config.toml
n_layer = 15
d_model = 256
n_head = 2
n_kv_head = 2
head_dim = 128
d_mlp = 1024
vocab_size = 1024
activation = "geglu"
norm = "layernorm"
norm_place = "pre"
norm_eps = 1e-05
positions = "rope"
rope_base = 10000.0
rope_fraction = 0.25
qk_norm = false
attn_scale = 0.0884
bias = "all"
tie_embeddings = true
parallel_block = true
init = "normal"
init_std_qkv = 0.0317
init_std_o = 0.00579
init_std_up = 0.0317
init_std_down = 0.0029
optimizer = "adamw"
lr = 0.00147
lr_mult_qkv = 0.5
beta1 = 0.95
beta2 = 0.98
lr_head = 0.00692
warmup_steps = 459
schedule = "cos"
final_lr_fraction = 0.1
batch_tokens = [32768, 65536, 98304]
seq_len = 256
doc_mask = true
train_tokens = 483100000
steps = 7520
dataset = "wikipedia_en"
Each number is 500 + 50 x the weight over the matrix's rms, rounded and kept within 0 to 999. Layers, rows and columns count from 0. Numbers have three digits each.

# gate: layer 5 MLP gate, 1024x256, rms 0.0959, rows 878-894, columns 0-127
# up: layer 5 MLP up, 1024x256, rms 0.0939, rows 878-893, columns 0-127
# down: layer 5 MLP down (transposed), 1024x256, rms 0.0908, rows 878-893, columns 0-127
gate878:475575524471540553636519490461460501516430494489519457530419475477554544566425647474542478448509542552498493448503505567502443474480579508508475423445497431471570453586517530625543479427517471521498477425501589521566435428562507509515536436489553498572461466505468485444519517522532527585560503534529557492467410524496444488488557523464490483515512503472506566509515418432451469480483
up878:525483557502479483442469479452420414516478487509527510551580518549399495563630523477596478501403498464488501536432495482488470464534576516418517598544555509402511489461517410562456555455530558564517545590482510471504512573458542436475614468518484436536477421538439470531476430585442496546520469486505437482518517463543545490544496471443567607441484502465566543544427600448497589563544
down878:469483500497494430528416411497508407504437439518424436520454543600479510505536532548457460497462444498546522449454463471452420403452451462421445583492504489534432494542551429486493553499587487475471558476560490525572571533539470550494453459583614521528591626520549560475504448467527506516420536470499515518519437444545544524514506551517554455510569579435471425566391511476526531527502
gate879:516449503465485575544430442500441492468561574525474489424444512448560511529420564537492519501506503523511567489515478443525506491481505626426491508485589491459520522551499440488458458456571514488496542533518498448518432591555459574533408421490524430432435507522588489439506549534486563503501445534511453417526497469613577460467446528434460489475553410585595462477467528446551476642478
up879:546438499523404471479473484533547511507598450514556566490528517558472526399519408512582527456543575560529481435419488557549519485487413460555599494469486522517539505411452510485548504492593541500558427399503459516518562459460503550541578487354513430460570518512571480462490478430397383449477500458535528433439454581557425523475578555479464457455505456468487467483561509447570479529492
down879:592436555542535462534519491596543596491535457513619469480454507445549502448608490463583560499522450448450505507579472547483429512507483553450640591494509501464518529484489554562459449496569470489492491459532498515361538575426533403451513458504473463535497450480500509487554545575447598450473492594542505555466490496439485447499443609534541528495497418507553522492533535563457546461468
gate880:534518587565446503563558497498539510406563484492507493465371508542517443509516472510531510485485571516499483509482517558527509557488536404493533504466424461545479474558441516456539533511571452541566549553518422436480504513520545488502456464517546448444481438522589498466467527430459525485551531505475505437485477526446408470496445564491477450390528454493482467550403481507543553609545
up880:494570550452533565535488550478492384467515504431486544475492544541465580507467424547459528501444451558389510513500515527499501506461574522478429468429522599413490511540461468544499490579446532605507536555539451477483484550472504555360437535453445443530497494504532498535487438504451504492505478504481557522551373610455559543521469422540485505450527556559496462554576400521549491557563
down880:469452468473580532425424417532549583548522507444491471489524558540506482636556523534544512475448427479515455524550418570557589512523534462535509475505592476436596498477494535406537483506607505507468548490478484452561492606482456421530526546469462594528497427474553472528486554444496494493468481507567491401497448482532424552535528529580428490507461482488532557552502439459516518519481
gate881:496456551502492566500506470585431493473521476515394512513589508395484418523461537510485528585540515527475509503497511489496539470508496461521514464537590562460530456594440460536451455490497528602477472564400456516533419494485511421607415494520445535477416455413514434452453539583467553519497361490556527489524481409527548518536454510532572537491501529514520508548517572444528454482497
up881:347479480499489540532497532535496533389534570534525467425451487410554436537542613405629539446476504475469542457489486510431410491436537561548524527562566513418452491505545545474497563441563597479518461476543453533434538545489459484522405452437451460626463534474522508481569482568592375544443499470423583562552547508467583478533462496463495610464563479485487468521516610547549476503526
down881:482534590481521436481389403479453524469530432553387562606485425514462470623496468483534520480529551523448513489470561533463477442438424470426371522469543581420509559481445604564550539581493441505574486415491542539585487522560505548545513552413433515501460502471539424532528476540533474570458543418606425549491451539541555566496503444470438460462403555444554581516521524403545520503495
gate882:574471502508524531483561529526476475512482557580492482575562526587555536493438503419546473542504514515444476579504413494484476405414607552395470462456426526507438504488513543579488473435525430486492455522507460446524482515541538418548466424511512545520544432645479565500527511529460522615467482489543565454514524545520521558505480559489473540542559471483539583592412435434496552506444
up882:527511504492410466545436552521488514476547525477583546465538508427491430511423534473567556499479485475524574539525493558469497482411475525479503495538523479498496539443397453494458502482461460419406477493454454518551503431523530492533539491465400618483523434427484583589540520474379495503504519483599448566466521592487446523528421542579456475394528456500473533436405580449528576460462
down882:388481476501547486465461508499445515455440627528529523506536478504529551408496575483491480455566459475435491532462571547496542509503461470597582476467500496506529484523463518514477403492481575439575487468504536468460449463545503440483514517485495519508584461522551533516542456533542494460481499418547422519515513387436529456417487497535494427588481474544480487404539531462482445512403
gate883:451507489430558576591522513460466495473423568458536454519476454455409520386482585386516541476488518592569493506495520562560492505438493493497493504544518571506477469573485512565566557500617526461508442581558510551492444515628502530527406525553565474532457439542533496493510538479511546516452532424552472468482455451571461568488477505491545500475483595503443569523391458437510485498531
up883:535536537537491479436464427484497574480522484541525487513496435519499527477572453551450530584635507503478566439409556525538437543472449568548520495518504513474485440490463450451497471510476490466440489487512540477522488548480537453415436503476559487498527578460474567451535421488535433535545545515450458525493536490500496438504417477538560421571482510517527444457497509390630521547432
down883:526546520505425474461408514461407519418481443505511474541422485559427414489480453466520561528499516649597518471521579504597567459487428457570586549501519509505508573490503473410544497454473441603531548467582622392476550478468561464473466507492561551499454492436470524452493484493530506496480439475513465582486518477466501471535560423554555512561476514518495567568439474499536584562501
gate884:462499539506528524455485509532533557508539464494528538515525440477516484430439398602447475537558424489541500440456424521503587445490539478437528500416524543448533472470513500456463560468516539475670557395468528511487474539525479526371497521469463570550566439554470515510504495480549487434481531477511528554482476549556549529528597521582544429535481500441504510482546578479563532473457
up884:472530497560542491488462532484501433482527622514400497497541485477595478575509423448482522400412469525471505492569534481515662470487534453511537428472499568471389606484504485513508420511466565615498455473536490462540533529554529499522497492533614470512520409491540547518532517488555493500494471535543452486420473437492458490402501528545468539491495546589561422399611588454506527408511
down884:428499513506519577483540538480526537541489395542496534492486513569497602410411459505525484518546513531489423511500509508502536467596476575426578414529534472519462532520591446579422588421567475556473517524522401512447448548504491412439531573473418516513451542479494529495474552455492472394530456471538514491571520525519408423504478590514464579427482531577464596468544516538478553543509
gate885:494505560465503515493482441464477423516472518489459496609515525456421504550569543474564505533490533524424428546463491479513489539502513550434591500496572561526456533487550479469579461517555434502491524539513439392511498527575489466472494441522521520537499484421517512497557510485445457558515611530587432456478549504534657460506466511478463509540410483516538596592457619463548503502546
up885:518495534588506520531607505528472506533582509453552433540463483467561478498529479502597517398381554542461538472475566481386519445539502409471494451482478419496495541535479520417419519517502505578496486514453542543561510515511469459568494411582480579496590414482484426486495450564602446504489501547508519552566497510463560569471497538465526491472474533570595540441597556652524585535468
down885:406594555527514545444450522509461576528429427459457500474525564478505461466526456482550514506523484543459504489517513432522546532363416404401501527414479530549432477484461517522484488400450433547505488499532517511432602524486499441553511533491519424554474446550491512492541562511491526532449467475552533515540527500423480470460501508478415498519539593400571467536560569507425496492541
gate886:469469444425469536503502583465485503510544547412477544436508532541472468502573509545527505521585512493498552500465501564512512508600526492499519550539460576518566423546471472633498452541579507506547499500516603508466544538440536501454507389429606427495537499531443490520478563511449523502494552505557458528541501476490489409535530577508468541476574476489478491449487580541450441525517
up886:477682543509526522463406530587432500476454470568577516532522489525581541411419526444515548491431486478511539445545502625528477494462499521487420488405544439441473483467556586489517501461503553554501488502470423475435454466533418507524489475545392496605461454558453494529556454503472530477460496467492463512552469497450467525485458414467533479470505510541491451568484448441406503391507
down886:492435536486395479487485510579514474599433488478571494520487599459543515452495553454461432517437544525535556491568517578546493497559429500545508489441520531506448437548488520558462448480606460425525538375473524486528491535565480465490456478461469534550543537555454577475508380521506424448515554500514468457567482432560542509489545523490538430531532442533464516580524543472406465420484
gate887:543510486498524476608552508540480523462534609438512488464534486479564508449496551543463466442530505510445421529532432584502476438502599417556387446383597538469491396487462555447528458522496537470576556347437486421486589538461407566475524466517501460472515432492427511502477456545460449457492522503510531463535477498543553497543519518453503630507496454538440514552490527472555428455454
up887:588465590420415499481496534488508512514446517483661412547389550530464541513518513440502480493432422503347520437537504462459536451517496537485433464538483478539574581482505554480429501589527537425443551501546506415458490567504542537537526552514421490450546506413521469516528518539495402580492505549539570544478506558547449498484469469543469506559455485461544582480483519517528445524494
down887:583378619571458455478560488546582533569548525489540531463507561473527526510556551551517461371459544483486457484493521356543510560512472476484456463531509417482453575561554408461534542537512521502460584521453483421460521467422479498521458562487509455456435555431415409582483511454446460548502510525469579527472600557504503524486458458530524483425496606480620463468534406570552469568542
gate888:477540475363447572581492555491478525506519482487421592475539490544472606515559430531504611551400470502530532409354501514528535524542510443609618552549517555440459512513519485476451465491503506511594547510576507504432447569474488463378512475557555582457493479545519466519530434540485500479371503525537514556473469605586467464554502581571501612477468466389419505453592502510502444495446
up888:489608464518414451513520533445538437466459493472504455571491497489551531598399543421529582451448486519479535530468493484505513474504523484489407520499471455587530497548464560512510565502464476523490451606465461469513574449518535421598430472520423535498466413551501505512546431451492529507563442429467486518525418468470433524533457497545464481514540447485545473498445398470507421368513
down888:466454484508510529577634562448511521517525435501567450588515456527459486456508503544563444497489497395489534482528467476425480429437591523498518510524448466421551468519542532400536519454557495462529548504493495492368603538542546469593388455517552537533460523490438352447472511614463482539506450531448451429472535412552449505500517524483496600515473475426480461503571513564498537512519
gate889:513512499485480509532490676525481532502507510486468502464492549458438505517559545534581499440459464421478541518472465500463555530495542470491704468497478604498502386513475542545536553440531455502401535575524424481549616538533434514554473493547448528552570479477525547526494439445507501522505617526529542483488480457531580450461485375481510486546460560507501457548439583480486540471420
up889:559480521464505441482476490465537506567470417549489539382515527514550585565488500520457414468388543499483533597467552376482509505529544559449536535570465443472582593549421527587479553410522517553480495495535510564508504533413513417523476431490510489586512459517465485420527502483515535537541514394486481436481505546483470447438535495591511531502545469508512368572492520540358542430461
down889:536558444540594501550472460501489461544481430451518551612541500510650518469549512547547538489560405546466545482526516468484593557438488489525504492424419497568459525465523621479462462520448503475522482485513480564455568480556458437507491482493466595542498591586476468496464434490581625471455581487406541518511445455503490583532567530495400469488497486452468515491527534499595436475419
gate890:640513472388575494465472446610524552513540439586430598564436548475512379539443518523562465495562517552516480489445508670568568415542615563507450364550508521444429494567504551508584488575510539546527412492452543413569413466482484434494542398542581521539432516480441510533545453528455514421410459389447472502529479546468478540550546487487461458421448432497537472497552553457505470505527
up890:464558461438575471578533500537579502391535461608496557499502443446481581543375466442447482306440561467463456572529474417436500366487533484476456466540414499471491455441577484490467478509511469474458425437521445459458377486557510563519499472530576476493525441481534440524553498527665567529490501459556577550451530520511445521499399574430512608499536545415497541445445497456520480431552
down890:393465437521552545559602431511564550448577556473493432526396543525540459606497509381416525401496525463461491512445458404487537522437569583496489527495503449643470546546467456398452535481512526418506603572408516574436562495421567511462396564522505530528424467501472513422532546566510417561575545618521404550480497467525428416524438459456530498478512478547538532567462520562505401463546
gate891:471440479527533647515537491538497505469500532407473627486512523557469504523597472566560515578491517512575552509512464524496461562456527498531543549490505506482506442548543455401547478477576429527512461525575474488533521447524576488529515447451499441497361537464477519505572485566479469495489495610500456452517389513450521539585471517503472584581515565446493597490547531489473551541422
up891:555473557351512503436559437518526509580487518443456444389487589526455466508472539417487502556404435508524512466460445529537502445389520605492657510489528518507474523419534544450594532554609468412530478480413481542542488490494568507554474498589529499496474526415491566537454524476459530429452522453531517465550494480542529471495546495543498552517487491506511581438482526461500491606437
down891:491458398451562464481476465538499409589496559465482476504533472490531539580538506566597409423519538531466544482583475538516463469435554535521378414602495469515483487496442501456516463562411449499456455524462572503588532446547544447580548478515468483493436452485509473441543522471521564448441535458597555566472560571461495480543458483524543528587549506413515522555445504496444462504466
gate892:519517537492454616508547474496427515428584553533498497465509527492551543566473530517519527499468536544485559570575425654532556522499489492546547532366535496527565583521424536478551538401513522550497466386454465460528518474557514480557432519510436494562495586485517488516520571502454454530481467518534477467522533468490492526620533574486467565461471496466462507440380572528451562501543
up892:556579529488450453447466465484460545460511547470616474458483532445460478410471570483449487495509482513542637549498467459458430559557597600494423542495487475445507481437530545557558441498595462461470472495539532453533533397413511511481535482514636454451483464504504544562491514481467494403619580459454543587535475415496537483574516475496480503492445465468487458506484484487440534483524
down892:502461566454498562515419519505491474510548506470530537482440559489425511564519457502490564538595512584553522582603455501496466490414512478524462549424410471411405477465551565564568420419561451487530480375488494541583493494443523459480544401557514487495474450522510486498477565511418487359480520447594520517511521552571507437529423422449526459484501474430545481468533520490491577560421
gate893:461488565508570512501490591585472503426463498491557476520499522545447539488514472565472548548497570501476485497544538553487517488550531568487435456388435416522403409487478463573508495541403559544536548510501436403455525489437443530499493447571516496487479543451499467587547511535445525482475604479512477378454502482539498522531545515546602495481533487509480357521435481525487427473486
up893:509524454485429477480450363499541407534457516516513588434536513508555543443439361472460565466403451510498436531377483527462409539433497445478451525541502559526468510502480659535546547513487474515462358449602469442519439348507490507530493517652551394481488447541562531536499550408522455545425489523481539566503526542421627571440509384519484537578570446484519483478524511560485502518552
down893:543484471433473519431606555548528467531486472470502554547460516509432592590521563521484468571582480456431472487569477489469509540470611441501419540535458515489529501485520464532391555538506517461481464489478393589483432469419596513504473413504540385543490513597496480482511533521513523417456483440494444464532567553476561382497523506505531517462484427606469454416568448507392522517442
gate894:515474552497602521507516479588582550555506591455522521509590505505489394493510490423470518486569477555485552487501530486526482478481492537554531512579534613518448526491423410486527544501629609504457556510471544519489497464430541548503481421556516409582493449510539471499517533596486553489495428442592485462498521499504524481450472452424534553430453463478508527526500520459470425423517